python train.py --n_layer=13 --d_model=192 --n_head=6 --n_kv_head=6 --head_dim=32 --d_mlp=1152 --vocab_size=1024 --activation="squared_relu" --norm="layernorm" --norm_place="pre" --norm_eps=1e-06 --positions="rope" --rope_base=1020.0 --rope_fraction=0.5 --qk_norm=true --attn_scale=0.359 --bias="none" --tie_embeddings="early" --parallel_block=false --extras=["some layers without positions", "some layers without attention", "local attention windows", "shifted keys", "gated attention", "exclusive self-attention", "value embeddings", "hashed n-gram embeddings", "an embedding shortcut", "learned residual scales", "skips across layers", "capped logits"] --init="normal" --init_std_qkv=0.0361 --init_std_o=0.00707 --init_std_up=0.0361 --init_std_down=0.00707 --init_out_by_depth=true --optimizer="laprop" --lr=0.00147 --beta1=0.95 --beta2=0.95 --weight_decay=0.15 --lr_head=0.0216 --warmup_steps=447 --schedule="cos" --final_lr_fraction=0.03 --batch_tokens=[32768, 65536, 131072] --seq_len=512 --doc_mask=true --train_tokens=521700000 --steps=7277 --dataset="wikipedia_en"
Each number is 128 + 24 x the weight over its row's rms, rounded and kept within 0 to 255. Layers, rows and columns count from 0. The size above them is the row's rms in percent of the matrix's.

# layer 3 MLP up, 1152x192, rms 0.0983, rows 822-839, columns 0-191
size [104 107  93 126  90  89 102  97 104  95  94  86  91 104 107  94  97  90]
[[123 150 126 182 134 160 173  96 126 147 117 125  79  98 171 109 144 131 138 133 128 102  90 150 133 155 139 114 114 112 112 147 125 170 129 141 115  97 142 129 157 129 103 137 130  91 101 123 128 120 146 104  97 139 149 124 116  79  72 136 108 123 126 101 109  98 148 156  80 122 129 122 136 153 160 143 128 135  89  85 106  99  91 120  99 152  78 159 148 151 171 126 110  82 105 138 197 122  91 145 151 111 163  57 146  83 156 124  97 107 137 134 154 126 143 141 122  74 105 122 104 130 109 143 122 128 117 120 138 148 150 146 134 123 167 148 110 120 131 130 108 115  99 120 131 121 103 152 113 178 113 114 150 107 143 139 152 144 180 123 148 138 159 131 132 145 142 155 121 142 157 140 115  52 125 105 104 151 136 138 130 139 134 125 143 143 130 112 147 112 126 136]
 [100 115 147 143  93 113 116 159 130 139 125 109 114 130 180 155 136 153 112 103 178 123 127 150 186 105 167 162 125 111 169  95 149 133 131 102 129 130 135 100 117 132 123 127 102 150 149 130 112 157 121 110 103  99 128 144 163 158 139 112  94 159 100 127  89 101 162 101 160 121 187 157 111 129 139 125 131 135 148 160 142 145 143 143 136 160 141 151 173 138  90 136 108 124 128 142 102 150 108 152 115 152 115  94 119 139 109 136 109  88 115 136 119  89 119 124 156 173 127 161 123 146 143 118 122 138 140 131 147 139 138 120 190 123 168 153 145 149 128 108 110 125  63 114 110 145 116 202 125  90 101 139 125 121  81 142 117 127 148 125 111  85 113  91 131  93 113 138  99 142  93 121 124 110 123 113 123 117 131 104 121 141 102  59 135 161 120  74 106 148 113 117]
 [162 110 126 130 149  89 140 131 108 126 113 103 173  73 111 113 153 106 108 151 167  81 104 137 112 125 145 135 151 133 113 110 129 151 111 110 150 127 185 131 148 152 106 152 161 112 154  89  65 131 171 124 125 175 126 143  87 160 113 129 147 126 134 114 122  92 114 156 141 145 118 150 141 116 145  98 133 123 109 108 114 129 128 133 116  98 135 178 111 120 129 133 102 138 148 139  84 134 131 130 148 142 104 101 147 140 137 126 142 109 184 115 134 148 154 126 169 105 113 131 150 106  88 118 135 116 157 145 109  85 152 162 212  72 108 131  57 115 103 126 152 129 109 172 111 139 116 185 123 112 140 116 140 145 111 124 158 100 116 139 110 125 136 113 130 109 104 123  81 138 177 162 135 125 107 113 128 112 126 147 151  92 147 129 119 130 107 125 127 160 116 123]
 [101 102 127 190 110 106 150 140 129 114 143 104 126  92 130  94 113 134 103 126 144 107 131 165 140 171 117 106 120 141 153 134 138 147 133 147  88  77 130  73 128  99 129  97 130 146 147 105 130 113 125 157 126 160 125 119 146 109  56 106 123 133 142 156 128 126 146 144 138 148 160 139 168 154 157 133 134 139 122 131 109 157 152 178 127 121 121 104 129 147 116 100 144 102 169 104 140 140 157 102  91 146 144 149 132  94 143 121 133  84 123 146 109 107 137  89  72 144 122 134 166 151 170 119 109 123 111 148 132 134 159 132 140 151 131 111  88  74 117 141 123 143 180 120 153 136 144  88 131  78 142 149 111  58 195 140 112 116 150 117 116 143 109 142 129 158  90 158 128 126 165 129 105 111 158  88 114 120 129 144 130 108 130 118 118  90 102 117 105 145 137 136]
 [122 165 109 111 127 138 179 126 106 150 192  95 140 151 123 153 135 131 112 115 113 113 102 171 107 138 146 123 152 172 121 122 162 110 117 129 145 119 145  91 114 148 115 100 162 169 115 139 133 117 113 126 127 121 109 166 124  95 111 115 111 140 126 144 147 124 138 122 104 115 157 151 131 130 113  98 147 164 162 128 134  83 155 116 128 120 100 100 122 108 119 170 109 189 138 136 148 112 125  98 112 160 145 120 115 137  67 147 109  95 134 106 108 119 111  83 179 151 157 163 117 146 149 147 137 146 117 119 146 102 146 100 169 154  80 136 162 129 106 104 113 159 102 115 112 155 106 173 142 151 123 113 151 162 152 101 105 148 141 146 126 135 141 113 133 124  94 134 102  86 158  70  90  73 143 151 137  99 128 130 127 155  82 106 106 150 113 117 139 150 163 155]
 [118 142 122 132 180 132 114 139 167 135 122 107  86 118 134 121 105 123 135 144 114 102 153  98  95 149 115 171 101 107 139  71 125 120 143 161 129 108 107 115 151 139 143 125 152 131 135 135 125 119 140 117 117  85 140 135 117 120 150 102 138 108 154 104 155 132 179 165  98  85 142 145 109 128  95 101 135  89 152 135 161 155 126 136 114  94 109 120 162 121 131 144 101 136 132 120  82  85 118 137 140 122 138 132 135 105 116  94 106 136 107 120 145 180 133 136 146 145 107 123 130 177 164 139  72 111 134 114 120 172 133 102 127 106 106 127 152 119  97 141 136 134 132 137  87 110 147 161 185  66 121 109 139 165 122 110 181 136 132 190 124 110  95 104 139 123 176 178 155 124 139 145 121 141 130 137 113  85 169 144 116 106 134 144 176 114 128 183 117 119 107 117]
 [149  93 125 140 158 130 114 179 136 124 121 124 135  84 137  84 146  92 150 162 119 133 116 128 152 141 102 100 151 144 121 139 149 150 159  81 126 163  96 109 140 118 142 108 162 205 121 143 114 119  90  90 134 123 121 147  98  97 141 182 162  94  95 118 136  92 102  83 138 126 105 133 123 162 120 153 200 119  90 164 105 116  94 139 112 118 144 125 103 133 125 129 120 140 127 128 133 158 137 129 152 110 137 126 135  74 148 114 137 114  78  97 142 162 106 140 124 182 101 109 164 151 140 118 173 141 135 129 134 137 121 139 133 131 144 139 138 102 156 102 148  83 103  88 137 123  88 154 137 120  92 134 147 125 129  99 140 139 134 156 152 158 154 130 135 116 127 129 137 120 142  75 130 136 112 124 108 130 109 169 129  96 178 103 113 159 113 166 119 131 129 100]
 [123  66  95 171 126 186  86 140 142 138 144 149 138 148 135  92 129  90 111 153 113 130 124 129  92 114 137 155 141 158 132 166 148 194 109 143  91 147 139 122 152 153 132 137 111 131 117 135  98 104 177 167 145 146 128 146 160 140 164 129 104 101 152 141 132 132 116 111 157 152 157 131 163 117 105 111 149 124 126 135 180 112 142 128 152 150 120 113 150  99 108 118 120 130 115 129 143 131 104 109 114  94 125 139 129 130 117 107 123 111 112 148  94 169 146 144 135 132 127 132  91 109 201 101 123 119 120 161 137 155 158 119 148 162 148 110 142 102  88 142 151 101 155 114 143 115 107 148 128 151 119 134  90  87 119 106 130 113 166 111  81 115 113 148 135 102 127 166 140 140 139 119  65 132 115  93 115 110 135 191 141 141 126 106  71 118  94 108 110 157  99 142]
 [ 97 126 123 158 122 137 104  97 170 178 135 132 109 113 115 176 161 117  60 126 166 158 136  96 144 125 153  99 110 141 103  94 127 131 141 142 136 135 109 126 128 101 111 146 146 135 139 118 101 102 207 179 143 138 164 129 127 109 157 105 127 110 151 124 171 107 159 119  79 129 119 125 107 155 133 139 176 121  97 121 149 108 162 110 151  90 101 130 103 113 155 177  86  95 123 147 152 157 134  90 127  99 135 128 103 154 140 156 112  92 135 150 131 140 126 128 161 128  91 150 107 147 134 109 147 137 125 110 121 133 138 136 139 147 113 167 146 105 159 138  90 145 114 113 158 120 102 142 137 130  95 138 134 119 170 154 119 143 132 128  98 102  81 117 112 101 175 115 119 174 135 166 139 119 104 123  98 154 151 118 116 142 149 132  92 159 122  87 106 124  94 119]
 [ 97 132 115 121 147 150 124 133 133 120 131 124 136 136 139 118 150 109 104 132 121  89 153 117 154 132 145 120 155 135 139  52 144 140 134 144  99 130 127 147 120 112 160 138 158 116 102 171 112 131 160 101 171 156 128 113 137 116 104 159 100 139 137 125 154 120 105 143 105 143 149 116 111 158 150 103 118 131 152 133 164 148 143 138 157  82 117 108  95 114 138 146 142 123 136 152 151 152 172 110 169  89 138 164 114 125 139 192 134 112 128 150  95 163 120 141  97 101 112 135 107 173 173 124  76 132 139 154 131  92 113 121 109 161 163  71  73 130 129 111 124 120 116 117 119 114  88 148  96 123 122 151 139  82 159 169 102 137 188 143  49 112 130 100 126 134 147 156 126 135 100  90 135 123 129 129 116 144 111 148  96 143 148 113 125 173 107 138 135 105  98 135]
 [166  94 139 115 143 126 121 161 114 170 150 142 121 160 123 123 121 140 127 116 111 123 135 126 128  88 135  94 138 130 134  98 176 141  78 121 105 109 177  82 151 125  89 123 129 184 153 146 134 132 132 153 126  93 175 148 162 134 153 125 111 122 137  97 136 143 158 147 143 121 179 164 169 144 138  82 118 123 120 133 153 143 157 120 120 115 116 157  92 171 122 126 122 114 120 158 149 120 139 128 106 157 141 124 195 104 122  91 139 138 113 134  94 110 139 132  95 145  97 119 131 128 134 129 127 127 173 161 122  98 154 103 132 166 124 113 147 151  65  85 136 122 118 145 108 164 156 124 115 132 113  91 139 124 129 114  98 148 150 139 138  81  75 143 101 147 112 136 131 140 128 132 126 123 160 102 120 153 112 128 133 101 126 131 138  66 175 166 125  94  72 143]
 [152 158 122 163 100  92 103  90 138 137 100 122 127 112 135 132  79 138 159 144 109 126 136 145 120 106 139 142 101  90  81 124 134 177 153 101 142 136 152 143 127 137 127  87 105 135  95 148 123 125 125 180 129 104 134 182 141 119 136 116 152 123 135 163 124 130 121 151 196 126  97 128 138 143 105 140 129  99 110 125 132 165 106 110 142 106  75 155 156 164 100 133 125 124 153 131 126 166 147 111 133  78 119 138 134 128 148  96 131 124 130 116 153  75 142 110  73 151 140 113 152 154 120 157  92 167 114 158 136 124 113 159 112 120 111 107 177 110 101  99 136 109 151 101 118 128  83 122 147 128 125 139 139 112 137 120 120 113 146 127 156 101  79 126 111 121 145 106 122 174 160 129  86 115 147 150  92 140 132 177  98 103 126 135 140 135 118  94 157 173 189 134]
 [140  95 106 147 133 118 115 135 166 119 112 126 146 135 116 119 155  74  87 135 108 149 134 157 146 119 149 103 142 176  58 136 110 132 119 111 152  83 112 117 140 108 167 142 152 161 107 136 111 121 177 123 118 134 154 128 162 150 137 145  99 153 143 126 140 127 161 113 192 141 137 158 110 120 118 135 127 137  68 157 118 127 100 141 151 118 137 116 136 142  96 112 138 105 128 120 116 141 103 131 133  98  80 177 207 157 132 118 115 104 116 153  92 108 103 121 166 110 158 124 165 102 109 106 117 157 134 144 112 154 104 136 152 111 111 137 131 139 125  98 187 113 119 124  93 121 117 149 134 103 118 141 146 134 158 141 104 122 129 118 114 106 123 109 138 159 124 173 138 116 104 118 139 115  96 113  66 162 116 140 158 103 136 111 133  99 116  56 135 109 161 121]
 [179 110 132 119 107 136 160 187 124 107 117  81  88 112 117 131 130 139 112 159 186  98 104 143 144 163 157 126 131  99 121  99 160 147 129 125 135 142 197 116 104 172 136 121 135 143 145 137 106 100 123 184  99 119 124 131 154 101 140 103 101 135  85 101 156  95 163 128 148 142 120 102 142 123 115 135 144 120 111  92 111  94 150 135 129 104 131 140 145 120 132 155 126 113 121 145 186  90 134 118 166 117 109 159 113 144  87 111  99  85 134 129 167  95 156  54 127 129 132 126 134 133 114 107 130 115 111 117 153 140 132 133 143 150 117 118 154 113 151  86 142 151 159 113 149 123 165 131 106 117 109 141 119 129 129 149 150 104 150 131 143 138 148 116 114 177 128 114 113 121 116 110 127 146 196 122 121  66 144 162 132 124 107  83  94 114 113 138  92 140 139 126]
 [108 126 110  86 148 120  91 139 121 153 101 116 130 110 147  73 137 154 115 160 133 131 137 139 161 133 129  92 169 119 126 150  99 162 102  91 146 124 116 139 145 121  52  84 107 151 114 130 125 102 117 134 127 151 152 149 163 118 165 118 163 146 109 139 164 101 122 156 138 134 103 136 119 132 124 148 132  94 123  93 145  98 136 126  99 127  98 118 149 130 134  95 138 167 122 108 105 167 133  86 125  98 107 104 101 150 139 160  72 139 132 124 117 171 105 104 140 107 148 102  71 148 133 162 148 116 121 118 130 171 125 122 131 108 131 162  88 144 109 128 122 161 114 115  98  81  61 125 146 139 161 175 117 113 157 148 131 122 165 148 129 127 121 131 135 135 106 168 103 136 118 114 119 149 143 137 139  88 125 130 114 166 111  67 125 136 155 138 141 123 181 111]
 [104 119 162 116 103 116 147 192 155 153 127 108  92 137 150 155 139 119 130 161 143 112 106 104 125 119 137 155 109  92 118 126 132 132 149 146 123 125 130 144 109 149 153 117 127 118 111 111  95 103 135 138 126 125 120 134 127 141 119 186 120 142 139 115 154 141 119 156  56 125 108 150 146 137 109 119 146 148 141  69 135 131 144 149 102 136 107 135 141  46 133 129 146 116 157  94 112  91 129  78  87 169 129 142 139 112 152 148 129 139  80 134  80 115 154 129 142 141 104 156  62 116 146 138 106 131 126 142 119 121 130 135 127 121 114 153 174 134 113 151 108 157 124 109 110  93 139 124 155 108 135 188  88 119 164 102 148  95  88 155 161 103 132 124 169  63 144 111 118 112  94 122 155 144  99 149  91 149 140 155 139 151 123 124 117 140 110 144  86 143 125 119]
 [129 159 131 184 113 123 112 168  96 146 150 141 134  92 121 154 124  83 133 109 127 122 138  79 118  75 139 164 148 143 136 115 150 119  85 131 133 141 146 142 157 131 110 122 179 117 145 141 118  67 117 146 137 116  97 127 102 117 133 165 159  76 132 158 158 139 131 139 150 132 148 141 112 140 138 132 118 106 100 147 151 169 107 190 153 161 168 142 112  92  84 126  79 110 125 141 198 171 128 118 100 180 160 149 131 114 144 128  96 100 127 164 148 135 130 111 123 131 126 147 157 122 103 142 133  99 112 129 135 132 138 133 131 110 120 114 129 134 163 124 134 102  71 151 118 140 112 132 121  90 129  92 134 142 140 114 111 149 143  82 149 107 138 131 107 123 157 154 162 144 100  80 132 127 132 142 131 161 140 146 103  86  93 137 159 109 129  93 113 117 100 117]
 [112 115 133 154 144 161 118 143 102 162 123 115 139 103 143 128 118 161 154 101 102 109 132 100 167 129 122 137 160 165 153 119 206 124 119 136 121 125 107 135 162 159 124 138 129 135 170 150 147 115 103 134 108 134 128 140 130 130  86 140 148 109  98 147 132  99 170 127 141  91 139 133 124 148 126 151 147 138 123  95 175 142 102 110  97 145 117 175 101 133 123 104  86  79 135 119 114 111 161 163 121 152 143 103 127 122 106 120 120 144  96 115 115 101 127 123 116 166 123 154  90 119 144 119  86 114 129 132  65 116 133  91 125  89 134 119 107  97 151 124 120 118  59 128 150 125 113 180 132 107 114  97 154 157 122 145 123 147 141 104 145 113 128 132 141 163 186 152 116 131 198 111 135 163 119 107 107 157  79 148 148 147 185 134 118 148 109 144 118 146 127 160]]
# layer 3 MLP down (transposed), 1152x192, rms 0.0885, rows 822-839, columns 0-191
size [108  97 100 120  80  88  95 100 109  98  97  97  93 105 102  95  99  93]
[[183 122 141 135 111 126  98 176 146 128  81 182 118 136 149 103 140 120 130 105 109 145 194 149 113 136 183 124 151 116 140 165  77 121  97 158  92 119 107 118  98  77 156 171 140 168 115 112 116 176 126 112 126 107 121 143 155 150 127 132 105 137  89 160 105 142 140 166 118 109  97 148 155 115 137  89 117  84 132 164 152 107 150 146 150 122 134 173 158 109 128 132  84  89 140 152 151 122 114 117 127 135 124 149 110 119 150 145 104 117 103 136 181 116 148 136 131 169 144 127 109 106 136 104  87 157 160 133 101 121  98 107  98 139 119 122 128 149 107 151 125 131 122 120 141 117 125 115 102 126 167 100 152 104  97 134 118 116 153 116 150 148  74 134 144 122 132  99 132 127 126 102 114  69 120 165 122 151 160 162 113 124 144 130 132  93 141 129 107 116 118  99]
 [150 132 183  85 112 146 161  99 118 125 150 141 140 105  98 159 133 142 126 163  96 155 121  96 122 129  95 152 140 130 127 174 154 119 123 148 132 105 117 152 149 142 163 120 169 105 160 150 118 145  81 148  56 112 129 113 115 155 119  92 102 112 139 147  95 120  81 136 153  83 121 130 152 152  92 132 138 112 109 146  69 136  70 140  87 126  96 147  93 119 123 151 178 153 135 119 141  92 125  98 126 114 101 173 122 158 121 115 104 104 134  89 134 134  91  54 140 117 105 114 137 141 129 113 130 140 138 177 131 125 122 125 149 126 134 145 151 112 145 166 111 103 141 131 116 106 124 128 136 133 136 142 133 136 118 151 117 140 139 131 127 169 135 129 105 132 128 136 127 129  99 134 101 117 170 110 147 130 123 112 140 151 122 156 161 160 190 146 121  75 167 139]
 [ 53 123 138  68 155 160 110 102 133 125 106 170 153 112 132 169 151 189 128 153 115 112 120 107 143 143 134 107 142 130 100  89 136 148 117 132 113 137 137 133 118 125 106 186 127 117 121 145 111 131 116 127 138 129 128 152  99 101 106 120 118 128 124 124 109 140  95 139 105 141  83 148 119 128 122 159 125  98 120 130 160 117 119 100 138 134 202 135 131 133 142 101 147 157 120 151  70 162 164 163 150 125 139 129 109  92 120 114 119 101 127 133 111 141 118 131 144 135 109 137 156 114 112  86 176 171 125 164 138 114 169 133 149 115 110 123 129  92 105 155  76 103 100 167  92  98 108 167 124 139 142 104  89 170 161 141 154 128 126 134 101 125 130 109 133 120 126 123 100  86 148 137 169 153  98 105 142 117  86 160 114 135 166 112 151 132 103 117 170 137 104 125]
 [130 141 147 138  90 131 138  71 132 125 140 111 127 105 148  97 152  83 102 142 136 104  89 175 124  93 126 139  95 133 122 162 107 120 136 142 108 111 134 107  90 127 139 154  92 107 128 139  66 147 138 137 141 158 110  96  72 127 132  85  70 135 174 162 156 157 128 104  99 124 126 127 136 160 151 110 140 148 130 101 129 160 138 159 175 147 146 157 151 114 131 114 143 141 116 125 112 178 149 122  90 145 135 100 125 146 137 106 154  92 140 152  72 156 141  99 144 130 133 106 144 105 116 136 139  95 145 113 138 166 164 129 150 114 120 109 167 115 156 140 149 164 116 160 110 119 115 111 144 118 141 119 127 147 112 156 130 174 113 113 136  99 141 130 131 106 162  98 105  88 145 102 123 118 141 135 136  86 119  86 135 131  99 135 101 115 134 156 202 141 141  91]
 [149  89 170 127 115 113 107 140 123 108 134 126 144 124 132 162  99 131 146  91 111  89 129  88 127 120 124 149 125 112 167 147 111 142 111 110 183 145 124 147 136  90 134 134 113 100 140 133 136 164 149 140 103 137 111  87 106 165 143 141 118 105 112  92 126 142 103 118 143 154 146 126 113 163 116 112 136  96 102 135 110 161  85 151 146 161 101 157 122 179 134 116 140 131 139 107 100 128 137 170 154 122 136 143  73 109 154 112 132 127 164 100 154 126 135 163 111 104  93 136 102 157 129 134 118 159 150 153 152 136 135 171  92  76 152 151 128 116 153 196 180 106 130  90  96 124 100  97 146 129 121  86 104 114 117 128 147 117 107  94 125 156 125 147 134 143 153 131 155 153 130 133 116 161  92 169 141  99 101 148  90  74 149 100 114 104 122 143 120 110  79 116]
 [167 165 137 197 111 149 171 138 143 125 112  85  94 108 106 133 126 122 112 164 142 116 148 122  97 121 142 129 141 123  86 181 125 142 142 109  87 123 116  91 115 138 138 134 132 126 147  99 139 114 127 102 169 148 131  92 154 126  98 111 154 121 133 132 130 123 139 158 123 128 121  96 115 119 142 131 118 165  92 149 133 121 134 105 131 155 179 141 107 144 129 145 163 146 123 128 119 169 143 108 113  78 149 130 135 139 165 107 153 102 135 117 106  94 159 109  72 130 141 154 112  80 111 136 135 112 119 124 112 124 113 127 132  70 123 126 104 162 147 106 125 215 140 146 158 153 138 110  90 110 123 156  94 135 130 124 124  78  87 171 101 154 205 115 107 109 137 104 138 149 111 132 120 109 118 158 105 155 141  99 140 131 133 134 154 150 121 100 131 148 111 144]
 [183 152 165 117 122  71  67 128 155 137 170 109 100 100  85 120 145  98 145 147  98 132  77 133 133  77 109 113 148 139 130 149 137 132 146 148 138 103 126 120 162 141 141 129 164 156 167  71 146 111  91 124 156 131 145 151 106  94 132 215 149 132 161 136 122 156 115 118 131 150 135 117 118 101 140 161 126 122  94 125  96 129 112 137  99 136 149 131 121 118 187 114 141 135 118 162 155 122 104 129 130 165 164 122 148 138 153 106 124 125 149 168  69 165 156 110 108 122 135 118 142 146 142 135 123 130 106 100  95 117  92 128 179 134 117 141 129 145 136 110 106 136 124  91 123 129 104 171 130 137 107 160 124 126 114 118 132 149 164 136 152 133 131 124 150 101 120 131 114  87  99 108 125 123 143 156 112 138 137  76 126 111 103  96 106 157 114 126 103 139 100 110]
 [128 162 137 171 144 134 124 145 130 152 136 132 112 110 130 135 156  98 126 129 122 135 129 131 106 112 124 107 152 157 114 170 146 124 128 126 154 145 121 116 137 213 108 140 146  99 135 146 134 100 153 123 147 124 132 111 127 178  98 116  87  90 124 147 129 142 125 103 150 125 121 128 136 106 147 158 156 131 148 115 109 118 145 132 179 154 159 128 143  72 128 181 133 119 122 126 154 120 124 133 148  64  88 166  95 116 112 118 106 123 109 108 136 136 163  66 119  74  98  82 122 124 140 144 147 151 107 150 161 118 151 119 142 130 142 144 138 170 105 112 118 114 133 123 110  74 152 180 101 109  80 125 145 119 118 115 138 102 126  95 115 146 160 142 102 134 108 141  92  85  85  56 106 139 107 119 100 104 141 165 159 107 125 123 103 155 134 136 147 118 116 139]
 [159 102 133 140 125 142  91  74 114 137 123 104 126 155 147 146 178 190 123 116  97 138 101 136 119 109 132 109 103 133  94 143 167 156 132 126  81 157 116 119 122 167  87 136 123 130 173 156 129 105 158 147 159 120 138 122 131 165  96 141 143 143 134 111  80 124 116 132 100 136 143 127 143 155 158 135 125 140  66 108 123 121 134 134 148 118 163 128 156 136 137 123 161 126 135 111 146 115 112 114 161  62  96  90  88 166 131  98 144  92 118  94 113 118 135 158 120 116 163  95 104 110 125 148 109 138 124 117 122 138 109 181  78 142 154 117 151 149 138 149 102 135 153 121 114 161 113 150 121 149 126 131 155  80 143 138 129 110 127 169 119  76 130 155 112 151 147 141  93 113 189 127 128 134 137 131  94 124 160  99 110  99 137 165 128 124 142 145 162 134  87 154]
 [137 128 156 160 138 124 127 144 160 102 127 154 149 133 143 105 160 121 142 115 120 106 146 114 132 132 137 127 149 135 117 112 155 160 147 103 110 186 131 130  58 120 100 113 122  73 139 128 141 165 123 116 141 104  86 108  72 169 120  87 108  97 128 126 119 149 131 131  92 158 141 118  88 141 127 129 104 196 102 152 132 170 128 117 169 123 160 144  96 113 122 133  99 122 136 162 163 109 137  87 129  84 178 121  52 170 153 108 145 111 150 126 137  97 149 122 107 117 163 104 144 143 105 162 139  94 143 148 111 118 155 145 101 116  91 119 119 147 163 138 142  96 118 142 170 114 151 104 110 122 122 166 138 123 147 128 107 131 128 158 108  96 148 125  87 116  88 122 139 167 103 124 122 108 112 158 138 170 135 132 142 126 123 138 140 101  91 117 124 120 114 121]
 [127  94 156 149 144 173 126 123 125 119 188 139 105 124  97 168 111 133 108  98  82 129 126 122 132 123 127 119 167 106 129 140 109  95 135 149  96 119 128  93 141  97 116  73  66 132 136 110  90  87 101 118 145 166 103 127 161 104 162 118 148 160 150 118 139 131 148 126 153 130 126 133 168  92 112  99 105 163 160  60 116 145 140 160 120 118 140 152  98 122 131 135 129 147 111 137 154 156 133  93 116 124 139 123 121 147 115 131 121 101 121 111  89 136 109  95 168 121 107  74 127 128 154 151 149  96 144  79 124 162 155 152 109 130 117 115 139 169 122 109 118 134  85 158 144 152 116 106 139 111 161 141 174 117 134 117 121  91 117 203 150 150 138 116 123 124 122 125 135 131 130 112 109 115 184 115 136 146 123 101  89 147 136 153 106 119 148 117 141 135 176 143]
 [ 84 161 140  90 156 149 122 155 159 139 131 156 103 152 110 116  79 114 117  93 101  92 125 130 140 116 142 108 104  74 122 127 187 127 150  97 112 115 160 133 152 126 130 127 125 122 155 148 155 101 164 148 119 110 119  93 125 138 108 122 109 147 142 164 141 128 137 127 144 142 112 146 182 147 113  87 100 134  99  89 131 160 104  99 131  98 175 159 188 163 106 159 123 127 109 147 127 125 133 113 136 133 131 111  76 110 109 110  75 116 119 140 135 118 155 117  96 125 106 147 135 151 128 101 136 142 138 152 102 133 142 123 136 124 119 151 131  83 126 149 141 105 123 154 112 169 154 137 148 169 114 110  83 117 124 117 131 134 172 155 134 117 142 133  85  76 113 124 120  79 117 116 117 155 112 149 174 117  99 150 124 147  75 183 160 125 119 146 145 141 145 166]
 [138 145 154 187 139 125  74 118 133 147 103 114 137 112 133 115 184  78 129 138  83  89 133 148  96 115 146 131 128 106 134 151 136 132 132  91  91 134 144 137 151 124 122 169 137  97 167 104 149 124 151 139  99 137 159  83 149 139 171 116 129 157 137 116 141 150 133 127 147 149 108 121 149 101  88  81 122  85  85 141 107 109  95 116 190 109 153 130 157 123 133 132  98 130 114 150 159 155 142 140 128  90 115 162 146 118 132 130 152 130 131 162 113  92 125 130 103 100 153 142 134 129 135 152 113 148 121 100 150 131 144 130 132 126 102 196 105 135 166 123 154 129  98 140  98 112 113 112 105 104  95 150 109 166 110 110 118 146 106  81 107 125 149 138  86 115 156 144  79 115 105 125 105 147 116 140  94 159 106 162  75 115 124 155 124 108 123 124 149 103 152 157]
 [139 140 163 102 106 168 160 130 117 119 123 133 117 129 135 106 143 112  90 112 119 114 144 145  74 124 102 117 133 103 149 139 158 155 137 113 151 134 128 124 116 152 111  83 137 160 121 120 134 139  93 128 115 131 116 107 143 102 109  84 122  99 135 149 125 145 120 174 130 136  96 126 179 145 100 129 120 169 194 129  91 141 126 112 151 120 117 125 164  87 144 128 126 122 134 127 125 109 142 124 165 133 125 107 133  98 111 135 165  67  76 125 115 111 115 146 155 110 157 119  97 104 142 106 157  86 113 107 136 107 145 112 138 137 129 112 164 137 132  87  97 155 139 114 127 150 120 182 130 122  76 108 162 189 130  95 151 139 155 157  83  80 189 109 143 150 100 142 165 159 124 131 126 117 160 142 112 119 144 172 145 117 115 123 117  75 162 129 155 127 103 144]
 [163 118 157 113 156 154 126  83 137  99 133 122  96 160 142 145 128 101 122  97 159 127 144 100 118 142 102 170 103  81 133 135 104  75 116 155 185 131 137 108 126 126 135 120 143 117 121 119 154  77 119 155 122 115 106 140 168 139 162 143 130 119  95 105 102 119 168 132 137 167 159 136 103 111 105  84 145 107 169  91  84 125 186 150  93 102 164  92 120 122 134 131 138 197 123 126  97 162 130 120 108 110 143 117  80 143 160 145 128  73 142 127 139 111  99 154 144 137 129  78 104 139 150 147 119 154 161 161 152 109 148 140 124 132 114 139 111 105  99 163 127 100 135 147 110 124 101 114 135 127 115  93 190 103 126 107 136 127 126  88 133 141 128 147 133 129 116 137 126 124 127 143 130 101 165 144 130 148 100 125 147 136 131 133 103 141 135 145 145  89 185 126]
 [ 85 151 116 138 132 147 143 130  86 137 158 132 104  92 147  98 103 119 163 162 123 144 127 152  70 127 109 136 155  83 118 124 177 126 136 119 172 116 140 101 121 116 123 134 139  95 104 139 112  83 114 119 117 134  85 139 151 111 130 115 146  67 128 138 111 101 165 146 124 127 146 125 123 154 143 101 157 152 142 128  98 124  94  93 138 167 112 118 150 126 103 159 127 127 122 142 147 157 141 127 157  98 139 132 122 148 179  75 201 141 131 120 107 103 122 153 116 115 158 143 147 124 117 154  72 167 132 152 125 134 122 120 159  95 164 111 118 120 108  91 120 156 146 144 114 100 136 151 129  80 109  95 124  76 122 138 135 134 141 153 177 139 119 147 102 111 113 115 142 117 157 162 156 126  73 130 126 143 117 146 129 134 144 161 127  78 142 112 175 154 120 103]
 [113 173 165 125 132 141 119 125  93 138 142 149 123 135 112 150 105 140  85 152 149 160 128 100 133 121 120 164 104 184 124 137 143 134 119 131 105 123 145 135 156  98 106 116 138 121 142 129 152 171 120 113 131 133  98 125 123  87 186 149  96 148 164 109 131 180 131 100 144 125 130 158 189 177  93 109 127  90 104  96 107 162  84 164 155 110  92 117 159 131 151 129  85 142 141 107 146 135 115 136 154 161 109 151  96 167 132 114 104 142 124 144 158  95 138  85 110 143 144 145 129 112 151  90 143 156 132  69 140 134 126 133 112 154 114 127  94 115 163 144 113 141  75 152 106 156 107 103 130 110 104 111 132 107 167 131 123 116 165  78 109 123 172 142  77 129 122 148 111 119 141 129  94 121 114  89 145 123 130  95 129 112 135 110 147 140 157 117 120  93 115 139]
 [158 116 147 162 116 128 151 127 128 126 163 125 147 119 117 126 121 143 114  99 180 122 138 129 135 143  97 124 158  84 101 111 105 127 161 154 103 147 149 138  99 125 106 167 130 125 133 177 148 102 117 116 148 122 145 145 123 141 166  97 156 141 116 111  59 142 109 147 127 107 152  98 132  95 168 126 136 134 109 113 153 148 156 133 108 132 134  99 144 104  87 136 123 120 167  94 177 114  83 118 128 128 104  70  68 152 143 150 154 162 136 128 134 134 118 108 108 184 130  99 151 157 117 147 149 145 101  87 132 151 123 120 123 115 118 149 129 106 152  83 148 147  97 141  79 134 145 119 127  77 122 156 122 160 167 161  98 129 150  63 113 175 149 124 170 121 100 107 119 132 134 112 121 167 123 104 150 153 110 119 113 103 133 136 153 112 112 120 122 110  91 137]]